config = dict(
    num_hidden_layers=15,
    hidden_size=96,
    num_attention_heads=3,
    num_key_value_heads=3,
    head_dim=32,
    intermediate_size=384,
    vocab_size=2048,
    hidden_act='tanh_gelu',
    norm='layernorm',
    norm_place='pre',
    norm_eps=1e-05,
    positions='learned',
    qk_norm=True,
    attn_scale=0.177,
    bias='all',
    tie_word_embeddings=True,
    parallel_block=False,
    init='normal',
    init_std_qkv=0.051,
    init_std_o=0.00931,
    init_std_up=0.051,
    init_std_down=0.00931,
    optimizer='muon_variant',
    learning_rate=0.00452,
    lr_mult_o=2.0,
    lr_head=0.00638,
    warmup_steps=62,
    schedule='cos',
    final_lr_fraction=0.0,
    batch_tokens=[8192, 16384, 24576],
    max_seq_len=128,
    doc_mask=True,
    train_tokens=114300000,
    max_steps=7663,
    dataset='wikipedia_en',
)
Each number is 128 + 24 x the weight over its row's rms, rounded and kept within 0 to 255. Layers, rows and columns count from 0. Numbers have three digits each. The size before them is the row's rms in percent of the matrix's.

# up: layer 2 MLP up, 384x96, rms 0.132, rows 190-258, columns 0-95
# down: layer 2 MLP down (transposed), 384x96, rms 0.105, rows 190-258, columns 0-95
up190 088:088132126120156113168165124145091168120097110120080159135113152108164120112116084119124124122115098112139151116171110129138134124159129128061114088140147158115124105193129133129114121129142134145143110130149110156109170156130124135104145115124150097163090115084125129083144101109120132172
down190 093:141112156093072090132145159121103124154131140100157131155162119169100102117143138100141132121128151142119113130111120094134118172122182132128129131135154144124109145110161095162144164142136132080100138099124152111169119158142137149119084098122120116065107134156158111112121166101143103093
up191 116:115100141138124143151122082126108109154096102142098126097119126093136087139075103121083128149159160125138129102140116119133159106108114140155116133113100146135113097148082127088134127152088112177121130100173150120101116132136121112139126146093147060102117093136167123145125170097108110107
down191 092:122162124119164114099139164132147150102134106096157154115129100150137138139157153154154108106072113124130103147098156114096106161111134102120103104137129067112169152067170119140177117109108138104163129146103124103140158127143101130110116143119106149123112170134103136126089117153149155150
up192 112:089139134136099157102103132108083127126118116147108138151094110127119103132184089150066121126169123135105166128091132138122119146117153124124134166111090165151117099135115149129088162116181134113131156132124116117134110135138150090136187129139179110107161094148152140119141089121138144119
down192 092:094091158158111149131095124134099084153091108163141146153120133157148161147170078169121116137149138131095146091134174165122125126136133167082174133145104134122085137097126121150087124106169108122138155094129093124125116134132115127099149125137125131123101111114143147112115108142144175156
up193 086:125133141118121081102124113164114077145144128131104083146109150140138117124110158119106141076137121167140116159143097165127124146096164112187111180146165147122201141087123143161125129126118168124138134098130135142105121109144139095140162112115118113167126101111126109116169136114136146118
down193 083:124134127113107123130100112112126100140126112108140170107135097117138135105113135137131153106153135132164174175130124165098133089108142112105170176099166128163117117136120154146119122136122155149184168135134181127072146106149144099118135140122140102123093067132122084107123119170119108117
up194 132:116151083099141093108152146136116178098095163093120136145142128118093103144102164149106116140135108091146167124111130136150132089104117112104109131140120113153138133139055086125096129153136103175162156150098120130124103129108123127157128192140138129098130099145150108123134153110159107122
down194 115:117158089113164105099164135128121192107103156126125151150134144110084094144092137152115107148137111103156174125143127127157147082120111113109111124128136099157154133144067092138081115186124120168165167139103114143117117126115132126150132166141144120100114113156126113122132141101149132125
up195 121:145169123098129090135088110121115143125116106135131143106140120084097140112137104112146143133145142135109095104154115080135115116080123148167161130144144130121136122111142163127072139119156103140143144169155121139116035123095151143103144102148162122119125136100115117111102125100183138102
down195 117:137172127124126098105129122128112134119147110116141153084151164089116133118153095118163136164144147150126120089141137081132134131109105122166168123142155126142149132087111169121105129156148125150138145134145127145095085100092148146094157104131167134117108148144104125110089109085183153074
up196 097:181125088158165127157158102119101159138095120138142095105153146090155135108105122155139131127091113109114111131134150129101130132122148121102121094110188106160099143136184169175157147159140132102129160118092132144145136175129123085117083138125142129141134112147132109120092142098148139136
down196 111:168158129082118138096149154141130160095146110130137138100147130114135134188121117137102112110091141120110114134138126106120096134134102158127127116187088123148096114125184187153124134121100135122104132145131142084145089127099123154126103090156119167122143113138096125139119142195123136107
up197 130:094160129143132132097125149126114141119149171102105109147129127148157154149162131144113158126113101107141119115126134160144135121146098082128118113141126129136094081148107130119125146131146086125187122094069138072131122073136126101201116134111157148149122117136149128164153163129114138088
down197 121:064145096125139139120098159089131158123168175109096137139135098179133136143166121149113168098095131104122135126144109163129149097151112097113097094095145124127150074104107138134154159139119090135184123132099128131141111107158117126178132147128161130124122109147141121134147125110131148099
up198 090:126152164142134118122140169099104112124148150091113164113172122141119115128108138127114143135123107165132113125151157121168119141110108169080100174124109137124165097132161133161109132133150147115115134167155098127116148119116165106078139091135160096153087143163132161139147074126138100088
down198 095:134133119138114094156112164090100093156188161106158113142182114134146128136123100107105121129130110134120069167110147119108129150118122134108137137118136113167123084125139119122071124107122140112148130156148092133125147136150152114118116094110120117107139129148073165142180117189151125129
up199 121:150125074103141143114135120102203114147160140118109146160116163165090078097133127148184128109120148137114136161134121116118129124137134120101144146132135060138139095106137151145141150142148117137120102101163148094154152158156128132109119155138142113112115161096123111089095130137134117083
down199 132:135135071156125100084136109109187115120136121127136165165099152153130064080111126161133157119117126153109129120119122109119130129165137131132161134140170099103122126141151162114153146082128113141121092118123142103111151158136133094166148140112162129116117150067107110141117105172122118144
up200 099:126135120113143123084116142082159124119173111130123184146132100114135148111158142160078104150171140139079141117134121167156136152113116129128121108166136147165127117151138182060112151131127134088164115127103115137151111142098166127158098143127123117167097144123100137150115151115120150121
down200 108:150134146132136134092132127099165101134145118166134171134168074122159146135145097142077116141138126136115134105148090130137114134121108136122111104112113124131099154139154145079107148156132103101132120172136081115099122168121160135148111124105173099148083104101102141125117170140097125185
up201 082:131127138139138104125146119106166120146128105186179132142157127146159085069091130074132138111127135106106142074134149107140149117111134107147110118051123105094122136127170169154120141139143144125110150118157100123088114102128133152123123157124153097129110144132122153130119139136184135138
down201 082:123125102085111090135137167088146158113111124116101164149145115105117142156099144176140085157102138132139137121105157164100116151143125094139121112160128100112131146115159139110183126106113115123156169166149148113159127096120091126157104095159171120110114150150126138158085122125091151117
up202 077:114140124130123137121170089112154136159161112129123109111121129115117071125093129105112123127145131121110148132117148081136155114132113139125153155113130106135128098125060135079118104157110135167073098101124165083152131130121126149144135183144147095100179136104113127132152089125128108081
down202 096:131143133121135119106152104114179169175118140135113175140139138140139082089090128126148120153109128121128164112171139084139141124118100162128145131152080095144126142140096129131132132120096148152062141103119151105108142137138115116107144154159145099092166100118120123145170124143125106070
up203 103:143144159100141168131140103131111156131165090115109136110110128081127141164131078110064114145160144107100119111116157153143118117162122106168135118099129118182132111159131163132124146143127142148122105130099092125142148119120160109133076124187146133122124160143140132110078147103109099103
down203 104:162124142066146152148114095084135114137142121118134152123106126060147120156114090106064121143130159150099138106146107109155145137149104103155148138137129120138124121120143140106136207179158135161134121132104125115153175130133105110131116131137152127113096089118106124119115145147163110125
up204 099:181125102147096117122099040160143126162104157160089094169122121121133110148155113152097127121138107116125147136133116106144102139124132150105125157152168139161133125112139143144130160130127116139149096138105134103161099125158108122151143147168127150175092120085092134135144086132112149111
down204 103:146097087127138177118118149158079142123092126165102115162132169121138108165141123157103125145132118088185111161149184117149144096131122143150136169085141131160109153080124092155113138109105085110156133122143112139151089129134109155124103140128142139123092139114117119110145099128116112129
up205 100:148115085145133110114113118123136152142111167107099150150122109133123100130125088124134147126110156106123100181102123116115102121161116162153163117170132113139170142106124149173087152141109143149119085132108151120121168126146143077109139112082134102135169057119144135150136130100124169130
down205 104:151112123126106085120096107158119123108125117131150143154098149119099083090150097111154163083130181107099128149100130133114095139117106156117180120188158107150113159109144136166104122163121154149106110156102150117155131123129144095106128118101143130148104095122123141140179153112132143155
up206 105:125112135104127149104118128114142100090141088115111122117119117142112159128119152166165160121121056140121103128133132142136142145115131126161113097176154102120124149163153121101108184136119102091135126107129143168163130150099138193135130110185129156125125109131091148131111084165123102147
down206 100:140121103144104122120105148108147133127137106133100148113129105154121156122115173170155144101061069130120089117128165132140149138130104135136126097152129101106130143126182095109164164150121128120132156100152151133125116131098122155143105100191107152122163107115121116143113116179109083141
up207 107:169166153120113113134138119121110142125073088144145148139152105154114132168123172113134111147128089123132125072116135116108117104108146185133082083125144110137115121151183166158149158145120120105130154088130161122151118123113176106141142096142152148113152131143137150128094110120150165140
down207 111:112171160164113136143145137078089154118091058114148160150096160134113137167101144129122118134107108116143142113095118137105127127086149162120086112132120094130131129113198128166129149126134123130130163141118170110143108120128146120094138121135125125114142096158110079106117166119144149153
up208 099:134110141130106108124095101137120141093106204140118085135151123138113107132143115154154143120098139097078133144099134132159159133106108167076111124088099144152074101144114138085114117113140117115166158127121097130136125162130150117099155105152153120148105119133158139137169155152124093103
down208 101:121119125115098113108121121123148123116110187123133087102180139184129082143133096153174160133153136124083158129131134123167154108136136149108077135125130156113098082160134135085149126116117091094157112146136121131118114145061171121125143144154140141139122116109140123160118110124123138097
up209 088:141108113170115163095136144125119115130118138150142160124144082105098096139138131113164125089167182114153149099155150115123129119133071139100092128134099104129111125113128139139114126147129074144142152143192156146113122123072170171135138111119139086133109132139127127154095155136154153113
down209 098:113142150101155115176125124113101092153150134144102108147116094112095127119162120114096118143117174175095162099114109175113116101152136080122140115097116111122148164106127124122129171120123133118098151176090090151134112114148134123155138147090163131105135174149109099139157154117141129092
up210 106:131124145155113109117129108148169099155081126122146116156117130178111117092098098126133142149117138114078078118132159144159101114158093103107096143106107144103157098096142127140116165162129107167138121162106119105131114138158165144137122111120157064092105119127135111148156139120135131176
down210 111:106127155096139096169123090165114122157146083106142120136154140147121103124127091101176149142155163133112121141128157157110119137094121093113138088114129096127158158132129105155151149097135140166147110088153118126137153138102110130180163120074102128131061119150126130127120151158125128102
up211 121:088110108138131093091113148098141111089148152104128122158134121131124124130149114133095092099159122095112137115089119138149143096117129145114138177115152102173098157166117113129082150143141083104131158187104108135151160171101153108133142115124116173095124120123143102124146132105083118107
down211 131:124105118095104111065100155117151094111141135101103162144145159154090073134146125132129145126148103137125174090157139108124162097129153126111139166159148120182158142151122102102090140154136094149113159111121119154147149167093153106123127144123138139096094121087126125139107146137114139120
up212 140:101129139069095164097141149133126119110110131104125150133123075171105143159118134153112133115145144138145180097099082163160126144111114154149135144173145132145145115120116117161117134135138111102131150155121128094110169161144130064134160145153132081085145127116108121123109093108159139120
down212 116:111150143092112123075114148146134109090102108133132144125123092153145157134140117125096149119139136126136170094147098154163158169125117132134137107184119127146153124140115134146137144153164114063143122116114109097111142148144088057131139125126113104097130143181140097132128088117155163116
up213 108:131125086113135146110136146142129074168142092172126092167113105180143179138106133115182134103106115133143160144093112134106118115139112102145116136124157118132140138150161130142155095123113113118134077109131123097147139112097113172131122138109121124135099192141121142125156133088131167089
down213 095:131102146083107122147145138129119044164159110150143108162109108163143128132066117151156148105098103096141169141114163142110125137104129100140144144128130149143153135148132117147113101134112154136155114138148127121154139098108106134127136153115106106171080173135133117132123132110143154063
up214 078:141167134146135125109118123134126109123115102101134117140158112172155112127078144129109145148141108125123127154132102163096127138089122084167121154101111138135112180113182137135147133154082164153164103115108128160136108104094109126147157129119072122089170131104128090172121150114122127091
down214 084:135099171125128122146125132140157124111116135137079141092150135128081124161117097132085113170137113151174131099158144097080097110120154121177107128140150102090177130137112133122119117112125130143147096114146162118110141161121114143125122150148151072114140172146142114122096127125086177105
up215 097:132123094127128128127126070115130143087089174143098130150104141074140119119150114151076139134163100109121147128128160099135142119118119107109160136123158103181114110175144148118102122125116132133158110180073116102145140173093120151154122159140114169137150116154137116124129105145122099104
down215 111:158153107133155136127114113113103136114102189157120157129139148098116098129160144136135116135186085121139104145151158184141125076162122110105118153068146122179140127141113143128087120127135120114096130103164100123134163111160111111103109144146099147148109112124146087103143116138105127101
up216 080:084176133126124105126126120097135107175160135132193096126173136123148169162138130110147113095143145102109140113149139125121117153148156142133110150135148138149128120177146136139060117141150133056115146136131098115125127109141164089109132123135084142107158109101145119133148121107123131087
down216 088:097128085121145121128138129105123158111116143147123122132179084115150117152117159162101070138090128109168086136118141131119181146068123142164076121113115129136143117129135127130122133086136131090175123158181167127121127097150143150138118122122104132107130141116122120123118168141171144161
up217 091:138131160166123135121110133131120127138149122108097128142087153154157143122099088145086121087131124134122122120110142092111146153178134116179139137115109144140118178161112156131110115127071131132131076126070098132159116108152176110141108117123132170090169169135171149143138131120131137119
down217 085:109150073117153123144122153104169157145089150187124124137141117112139111117132126151155130128150134114140102081124134111096102165163117110172116105145129124130118171131126101086111141153109108134111153087172160128089105128112191116122145079093140153110139104142139117133121159107130141103
up218 077:139120143133109123106163131162145124118154169149125128107137156135106142137171124145112116107126117147104090154141157086135120165123151118141096121132116130146131112086164154152122096108139143065141179121115087089156095106139156086112141087145132158124185153121096092144137155125155140145
down218 081:132125100152107116124140111145115143143130164110094162106161155126141142137169117153114141105110154140151117126123155092105116128096150108146071163109104146156130097113147149101130137097114144098127156110143083097120119138094175147125116076131140131099141131089133069144157126179112161162
up219 123:145128082139141099115098118114111130157118148084139115105144142131111124154092143190120150147089141069128119093128147169129122157146129126191097124137136131110097180172144147149126147097130129158113133102133119139121111086128101184128139115115109113129123103144159155119146124087129125092
down219 122:111129092165143111139085083148115131105118153088157115127193157113099100121116140187166160158143120111116130128152129161178165124143122128175109150164145109126114142129134120159156139101146096115132119104105109117099114144099112130085154091111097120128140119119120135108168124101142114138
up220 073:198146151139117112126131121119137131119152097141107159117113149106157125172131166082136151131093118128118160111171124091117132134141169149134112152105126156124149065160134116161125184145110099124094122110122128087119105073118120142130089089132149112163116119127151132116147157131143163129
down220 074:119147110158136115129113119136163144134131100133101162108082104100155122148143089118129148138078114148122155149121151106139129182133114083146109096122094165117159128106115107134159149109134121119077135160148208110113119108131125145124143135136111114132068081114143131133108157092155134138
up221 090:159159135128137177128117131126110093122187157171097102142142162120190139138116084130105118114103119111124117133139120129119165140097123136109129101099147130142109105118175154138124140125099089139115142141137103155105143132175187083106114118106172120126100118133114105141130088117170146116
down221 097:132120152125122138144134142090142090152122147178149114152117130123158120137117110145120137098079155143163105146112161095130107151126097161177123148081133138198083090110126110107098118157094148154147151126124100132076135087124114115138094131112156123148093125153150103136114143144103142132
up222 119:161189117099123128124162101080129095139100106115107108162126136154105106114156111119150118170119162140122127145114137106159112145090090112128148124113114123127113142129138113149146130144132124121132089130178142107151161127117072189088166171159131101138117119128114113122170099121120149086
down222 116:164149100139089137139142138083114110159119131125123103188112183144111112114155134115144120134125157110068132139122103117170127090096091128149152125141090117122084173122157145121153110157138143110116119119158098110109147173151113131110137165163138090154099148114135119147119119103147155104
up223 103:132119149150143133126125112138108148126184126149107124104129137098144094107135123122103167168103149129159124132175129116148172122120100182104121130130125092136137168126089125122126168140166107093140163107172107106113167117108134086101138082121156125132153136093098169119109091110096156127
down223 113:116124118157155143153153117153091129154148152134076136134090145113163154131110131060124123100148137121174137083154114178130119159110107167109122143121154109120116146133112139105123139110134106122076110120171173140142145101148137149110165104153108122146154129074115139105138106090101124119
up224 094:214131116114107118106107115100108162139119128120070153162151130153133145116150121113095097162121143110139155097166123141143086135120117133087140130117144126149149171118108121095120116172126139156079134146147092118106132125159141100146111115152099125134095137100154128150130138076098147110
down224 102:115107119120131213152111160139152124096130115143141124130114143109150139141102150140146171122082143071088145101110120126116087165124106154149105115081140141096118122123086086167125106142118097140108145141118134159178115153116147157126114156122122144144147109135130126112158099155151119104
up225 094:077116117102162170148172150159163134127097136141129088122136106141115116130156139154138164165120087117142112148137088098166112158129144127123141128102148126143144092137117122166112145184089178124120128119097115167150168153085140128131143107137130157160116114092114126084126124142125112112
down225 097:119097150138166139182140132092115111145141139112181092100119078134102146146107123132139120137118118111081156129137087127156129157142147088154173142150111114092117101149088111146120143126134116162146154121105118129098139125074137124119122141085128091140086136162155115111144143138146130183
up226 116:114099124125139126117128091109117137121090067109110141154133158164124145091135076146144155116139124134105094158095119158168141098120145134159150104164116123101158119097161144152125163119123148146128130119064141164155121165123122122150127135120164142095175113173109112098155135105137102121
down226 103:166110098134092156119102048092125135098110105136100128165123132115118144106118125126132111145144157125100078135119128126130140144144145117110156143127141095111148107102119145170155131116127150152144093099104141122120124144135122133158156139150145135110142113202116134065159151122146132189
up227 094:079131103182078131128095114144111123163134113167128144144107110123116113134169083166143106129127128161115131125121151138154123176131136192089127124177157107162120128134130171110138102085125117113107165125131124148108111134146111124106166104144127097140100098160132164140132106147154112122
down227 089:146101145129168118146185139086117131115109160134125099112136142150172125095110163114143107154174112147136112117146107157132131080115108101141101130103160152084107098108153072142127106150150161171123133153127129117118150108074139108148108177104103109155121118118120104152147107145128128144
up228 097:132131118108140131135148169150146130152089104105118088127183137159123107183101160131183115137103110095094153129118161105112160086175128144168129136116127110105107116148159139117123113135124186106105104133125135138129162129128161139114127146123110173103156131127118146089125097106109152169
down228 106:132145169146105104156148168134104144128124114119132131127133151133100131158108166132102092153149102095125153070111153143129131085148117144151134111131119093133110125160175125111139096151096184120118096121142135096111157119117157116145104114151140096129160120126106174095162089098086133164
up229 108:104115145092124117130120135131154121118125179119101125091163112140123163154168155166113127152145124120148088144060109153137139156118131136151092151087135107120103160131106102138085136133118101148187171143093116143132147121128146073101143090137148117109127126133096123095145105094116132107
down229 093:104171138121094133120133106117167093134136166179092145139140097110134127163102144174146114125118143165127083120119082117168109156147154149139099109107116111121088121113104137179121102119084091144162131171122132146151117106122164109128136107126112169107142119153101141108102112114122163134
up230 084:105139146120096092112117120128121122130114162147120161129118095103102116124111124118073091115140126126128167105118140158109140116137158121111134145128182192159125141144107135137105145111131166148139106120097101107148093187130118124159163139161143139080194150161154116155101133117138131104
down230 081:124146119082134106115105144109106124136125180120181159118135151152146126130143125115132140044141131128161165135143136144138116084147133144116130126123106153146099111148097090131120117134146108166146117109145130145098106142126116179087108143124135134122107158076145149108116162058108154125
up231 080:133139131186098134144119126117133088150099130157100081123118056136126113119138143114129170098126144102121128157105098116148142114109142139127094153123098137116070080126109091120074128117143120135101146112163118126117065112106134132146125107112106104114125113117118137107178134089104106118
down231 083:129127142103184112165135125125114169158145086153125131097121109112167132111166140114115145130122162119110113135117139138073169103085129119120137138156137113108127167107129112135155163133125155130137139111130136132096136171161086142135120121075116058105110166151104110128105143164135095160
up232 098:141151136137095140106157100166151101139128083140132161138116115153138155125148137135158113118145082140114076142102141157127102147165113092123128110107089139156134082133150163108167144158102173109129112133108086132094112131097093137113106124178089158141129129102111154105144156128121160150
down232 095:131165178100136147138109144124118114130102151136153131117176157099157145137190149124074130155103147076108127136128129132137124131076079110129108104132149141101122134148118096119143142096156127117115149147148102122124137142109154167071088092131116125140144118125176146137122107078123149141
up233 116:109119116123103175117146126132156145157185120122123125131171129123101126102123168115156107117093155145127136162103103129166086133149158129127099093172176129129107141146144124136142115165077130113120152096101130097129181117145108128125127053147107139131137121114136104113170113137148137159
down233 108:155115158145127152125106140110164103153173121157161092124127111116114133169144112154129105151103159148137155175138080113129123090172174137126142099125106139094110140133134132161124112111082096170101104123136117124174135137115096089137121062103151151125141109117136125092137136108145109113
up234 097:144131150103109174132179146107129098136106095149110119186125091155100125096144110137154092142126139176099141103116099107151128122091154097156129136113116144145092150139143082145171107126138168119106150113141122113108139146119123127086151101154108092125134167111082171142142121132148143122
down234 092:115149115111156095148110131158138149148149156152122143120098116102104085157167131135116140107149127133167124148125171116110088120158096147137123110142114133102169139098137143105102103104102113126133138146092130160124124075115113153153090174125122145165131135097134110138109159083096078182
up235 092:120183117144113156110142093111174134123137140101134081131147141153184155076108097130117110105110117154100126127089125101140145129150150121135139143170125164121111107117139142088149161144119103142159118140105171107136105137148123140154149163170151151088147100105095144118152121150139078116
down235 092:108172154141170120122112101176130142162124095112130090119142108096137153119112119130146145136118110164180108139129130167162121138098076135126178146129116114101103138106107125129115099167157154175075137111124139110149122129090086127135110112115147107142144111151148137126086132105158118081
up236 083:106162153121082111142104132156108121080110135155114108156166135121123121123134140104182148130069132166154127120149146084111142125142140146142150111132147120136122130128080147151112102173152150124153150106128085091134148134117120143152137139107134155124152142125189125091180112146098086116
down236 091:098104124130104102132086105156153118124118128172161142118164113089152140116111144175158151124120110136094136122106145132146130141136119124176108130097092138169129115134083125118115108170098087140148112123141150128102120159115153173139107133150126146117104149134173095084168133099074097131
up237 097:147163115138129115101125135127135164106128109143134186112140078164132148081101079117155163158178112138124151180107151157167118137123129143112113099144100173099122129142095102122138135131167117123084155124127129135144138100084144144096145085162119141119143140110094155116147131128139148119
down237 105:138162126150171119117139175086112182106111131144131166119118128119120132103112102130129084114160087145146148171111125163175125137143123107103118123119090135147097143148102103085110164099131138142102161120113147137144114113122063146116099123111129145090138157133124142103158144184152129126
up238 099:090114116102091148121136104105176092157108110188153148122115102133118116119123119138113140111150110161145136105144125120173137127148122097115112124154144174124169081117105131118138104136121143070174160097131100145110140154149143116136123149104140087094134151116121123155135159108140073168
down238 087:181132175112139148151126134161110136089149146103118106100137152092129148162111113113145112150147165113136123115125119147114131128106151139116134187115120096140083151117118106107133145101104114189056089151134151116156143109096163131099116135139111145143136124120153109131119095121105182107
up239 130:112118133150114143147137124136128144160090146130080147107134115125079089110120110091100163143130137183159088073130093090122148126149136147124112142156134158128157080122083147112116132147118137136148138087142114098137116161132171075175129122139140089093148143114144125125107147136125099126
down239 133:121106139149098144134136164152113136151129151128057182111144144157060087092108125100109154138119124152168092075167118103124168130115117155151117144135110154149137114120067135132125147130123133140146143099141121109158114149134115120164142131110141101102159123134144100129127161155121106111
up240 100:113154130174121119136122145143138163126142107100099139192127088178108151122146106132132161121095088136152126132101136141148141136166115096099144144144183131116121156154153122127149130158098144100149107106098140118127168143128087108162128141153072144117078158126131136130152082149126129115
down240 086:118097110106149130112142179125129105137115105085145166134150140130085156114123135118141118137099156175104093126177143160137150086162127166128115145124122086106125128115155160140166117129129138151165117104142142148120142088098093099124082120082163102139123143113120105144111129119112188135
up241 102:109164125123118128129119161169161104137170117121107106132117072099106134130118085139133129112156137103145130178103165087171155112120152137135116111163165142197127109141129147091151141151113126113110088147118094136077152112109096083147116116150120134131123127156160113121129140125145154156
down241 106:140114144105100152082137148138180151114159100121135148102128111145118130135149108142156127141132126136086118154146145137163138108113084135094141131124175136102084084091148108156135092155100104098100130133143111102081149095180112114165124123151138148141114108105104150170142128122156123172
up242 100:139120097129105173131119144112137127130110133142119133104142143143156119116122125182151130156133139113156108091156121130121085141192148100119096117166133125146114115150125133167124100136111145143136150106126069142091141143120155171127091105173116116103080111120092171105112078164153142150
down242 098:125135127154121154154121130115109136144167094099161101080121106131175125138161102102110100091091101098144129126195120142103157139162122151084113150128137147128118127138116093118119142100128159166146140127140145110065110107153142182136119150137139107152120100131115145100137107110177107129
up243 148:151137091125103112101122140126131117119112145173121092152081128116156133090146112099146142109099107086137176136137120108135101103129164140106103136120104117142120099114111100133078116102173142127066145125135076151089062128138132125137147119137105132115146103102129141090147106128175139132
down243 151:166149099126101134081125141144135094112134159149132110159090159114158123093141090117171149131123090123125184133164129127144112107144163140114087121123123135149125101139114117142068137124159120143081153118142087179105082128123136133139158135139122141103141102119133155083130109123171151120
up244 111:114158118111134109126170160143140141110089135132122126164174143151126144118096173108153126176119099124141126119110118161162089099142094075132109134097116103114129159164115109158133146130142149173134118138129109120117101094102141121083122105143144074150176162122097120112111137115094161124
down244 111:125104125123126141111150146128136128130085135142095190172144148161108122119142149109151122184099113147145157138118145142154111121165125089091120155089111109129121117112158077114123123176133127152124124104070107125130125115098086110072122139152153105147111168165126135116101165118148127123
up245 095:161121139142114104110134149140123153082087132151095109143148091099114133128113134104119124166141152141176136114147141152092175110103117146105115137117138132154172124116086120140129113103122154139122143086100157115104114096066117141092171126132138138164192109117088104115097137125136157113
down245 097:101134096125121140158104126127117121158140154130112152080106125138124117127091096104117146127091166121109143106126116167139102177138125110109111078151124121124106109106148163095127111150157093135167107168158126134159132130182179126129144097130143126076099165150143102128140138185110140117
up246 075:164168155127154111069144130114131118082129144098093184141146105112093115136103147184114148132166150150163099152110115102182134136104100131148128118164109158147132126144113152129143113131103133130147164152145146093132130108123089116161127124147157102098130126114115136126087151110112103090
down246 083:130157129127185069112129157124144161088109120101105144089161153128151110158104116153148146122131142146175110175100165097104136112112125140135149131129100129089161144111119143131162118157114142145115121121139077148095117147144136103100103121142115087132147122117071106155081126112115125110
up247 109:155133115122132144126141127149121113136119152131131113150146153136152131108111113123141101139093140144143160103102102113135162133183161160096102090133153095130109112159160138137151147109111131175106136107127118113109134190145138107129113090111185071123096127121108145055131095122167114149
down247 119:142131138112115128123149141176107150170120150158128099165146125158091123092098152136125083150098151133138123139145142120141142112149115151129108110137131095163127145101114087086123124087152167141111149115133092089114146164158085143117126107090175108127059124153146126152099146141152142129
up248 096:147142112152153145145113150129121157144135123120117144151148108144123146139143091162085138117144101091098146119082145079151111114123133161107118161094167169136115135118144168137087155131167098100090123151128112126148080151108159124123136083147183170115107160153128116108119120106137160108
down248 098:140160157159136134158114128092125089143135088141150148151138096139140167177121093142115110121088094121130134165106134086094131126137075146103146159111115137091142091084139125141120130126123116132108148146114139101169082148140126145133147091152170121091126104153141112086133148129153173141
up249 091:143105079167129148103104135155110098157113135132127110096120137153129119095135139151117115136123093132160125154122099129109143123088137139073123169160163102150133122116112151106118121121096128172176166105114123164150153167135188139136146163160084141097122104115144138126165118123100119098
down249 090:149129116144129142122127157132104091160116136157136143085139136097130159123127133139153164094096145165134122149107103121133100146129133149120117122165085153127085161121091096108149142189143122154155145090096120101147127162090121145085140155167106127094075105127128147109132159083137133140
up250 077:148154098132142150108098145148123133111129132112174158111166111088138147139158158141168109186114143156106123079144172131145129112136120122101110126125153079106124125116136152100109135118152112101127155132107098134092136098111153112097099139142118117173068092136174146133145119104130137172
down250 073:132147121138130136089139113123118137111110144165108170129099119171147111104134149152155076111123133140110100118168141133164169109108118101136126118118127094088156150121073117102164094152121147099148164108093079107103133112147153096111159158165109147145140127148110154109146143121169091132
up251 094:099116097130099117139133109116142104159120153136139139157148102115118129163085128155146109120144140103093102108137156114153170104146133111185122165117145117125085128192127126124126144092138118061099160160152122156126179117128144123141125116122111129129082121150166149131092166110119123094
down251 090:088125119109086163184104103104117159126135134077121084135133115150145130118119129158099131105141144134122140125072143126138150073141123080134165145129126172128111114174141119132091133120128155099109127128162136136132164079124128108126141157146099151140120116146157192151109142125152100127
up252 098:136100112120161158101129086124102117091117134114108082082132166114133122128162160116090095165153155154105126103130152159111126106107122169130121105139170071161147126160140118133118116117121173154161152091071135143145141136135094101100135163119120122120113102132132127139103146156123106100
down252 110:128124094097165130151135136155088159143105132148095075118108139139156125155055158113126110160163132141098109101118099111107118120114138120158127164131161126127165134155125107130117149133091130118153085141175117162151100165121132124106154149115128093146163106164099099107114103129140118103
up253 122:125138128152107112116145077073141142119135135135123127107131122140105097080146149101150162142100126130126136104134117095152115094110102168141150136165112108146113087130139124148110109129185175095096184133181141121084116165108117145102153125153097105131105118102136159126151156126144150117
down253 127:120122132127118105141139116096150109148141112149144128107156109093107086095126134121139128135108088146117129100177129101135106118099144131094155148105130107184131111141083142109116163117132142113098197114152136138113155114138124149158131143129153122153121112095105166139127168209149123082
up254 101:145137150151108125092133173126123128175120184117139092118115115099124140103170135092135119118174127159108113142142118147133100107135134121107104138126106102175104096163114135160167138160126113136146139136152108152146125075115046143133138107124102146114134128117105100130096146133099176120
down254 105:176132165130147102119098132147082108148130179136147112167148114104106121126173153125088129113158110160136132148119121115133105103084140094145157176075123131106113096118126148120095139108165095141157092139147123152117143139119152146075088120121100143131176157110112128136130130118116111146
up255 083:125160091156152148106126139151122104143125137118127124142142149097148119112094120145074136151145114123141127098168148145078134136109095153070101115134145104161126109150155138097158135167131111132141103104099135143199110156088120120109130080141135141134137146100094150085129104116126172144
down255 085:174116126164188164119144144136131125133078117076162153152117120120146126161138143104095127094115144136107114136157094173096119161100158134108113141100137135122167128118108175134140094142158081177109125132126127160142131157123128139117122155131069123111133085127121121111120102131135123162
up256 088:122137139111100131132122099133146166089111135112119131134136129146120149138164132131138116117105085159109142094098102179168121081119099142140165193141131127106129140170133158109119186137175163124106117143127131138129106129151067122118113107170155154111112153134125150132127109088084125107
down256 090:145148110085071110116149097108142164110118140120150104071138107116183141122156133101106117110143138154134183100145142172196122104171091132130119158106146117123101177157159129111133142131124117098129104146134145095095127122116124142131111105165134170120115135119132118138112117135117125159
up257 102:135106100137102126105105148120130119109114183172141149129155145087155167145132128119148113165142134157132140119152135169149151094151117114127145115130116105080139094130115130124140126153138132111131173139107111134134143088073158143185138143108094170161107143152091101094156122130125133074
down257 115:109121128118098148149137113140135121167141117133127103163136119090134138117167162163127110116127092144147137154122129103139134153157129091164174137138121131120129073173099148123138141098117137125157142120093112100041146116146135099129116128091122122201132118085144109130153142120139123090
up258 121:140093173173105131116123163116107119116121116080137114107145108139079135119159157133151113131109155083089097110125126115096104091141136150125098120121123121155086179148121155130128118108103108082127131115095128121123125175080164141127139077120095129100156166132122124150145152131117163126
down258 089:165113148150086099095140124140114132119137121116133111122157142153083111131162137152141144156122148119081103107131133096113105115144121100127103139089135123143110171138151164116129160121082129088103124111124127132125114170061170137131167083129118130108169152123112119159144150114149180091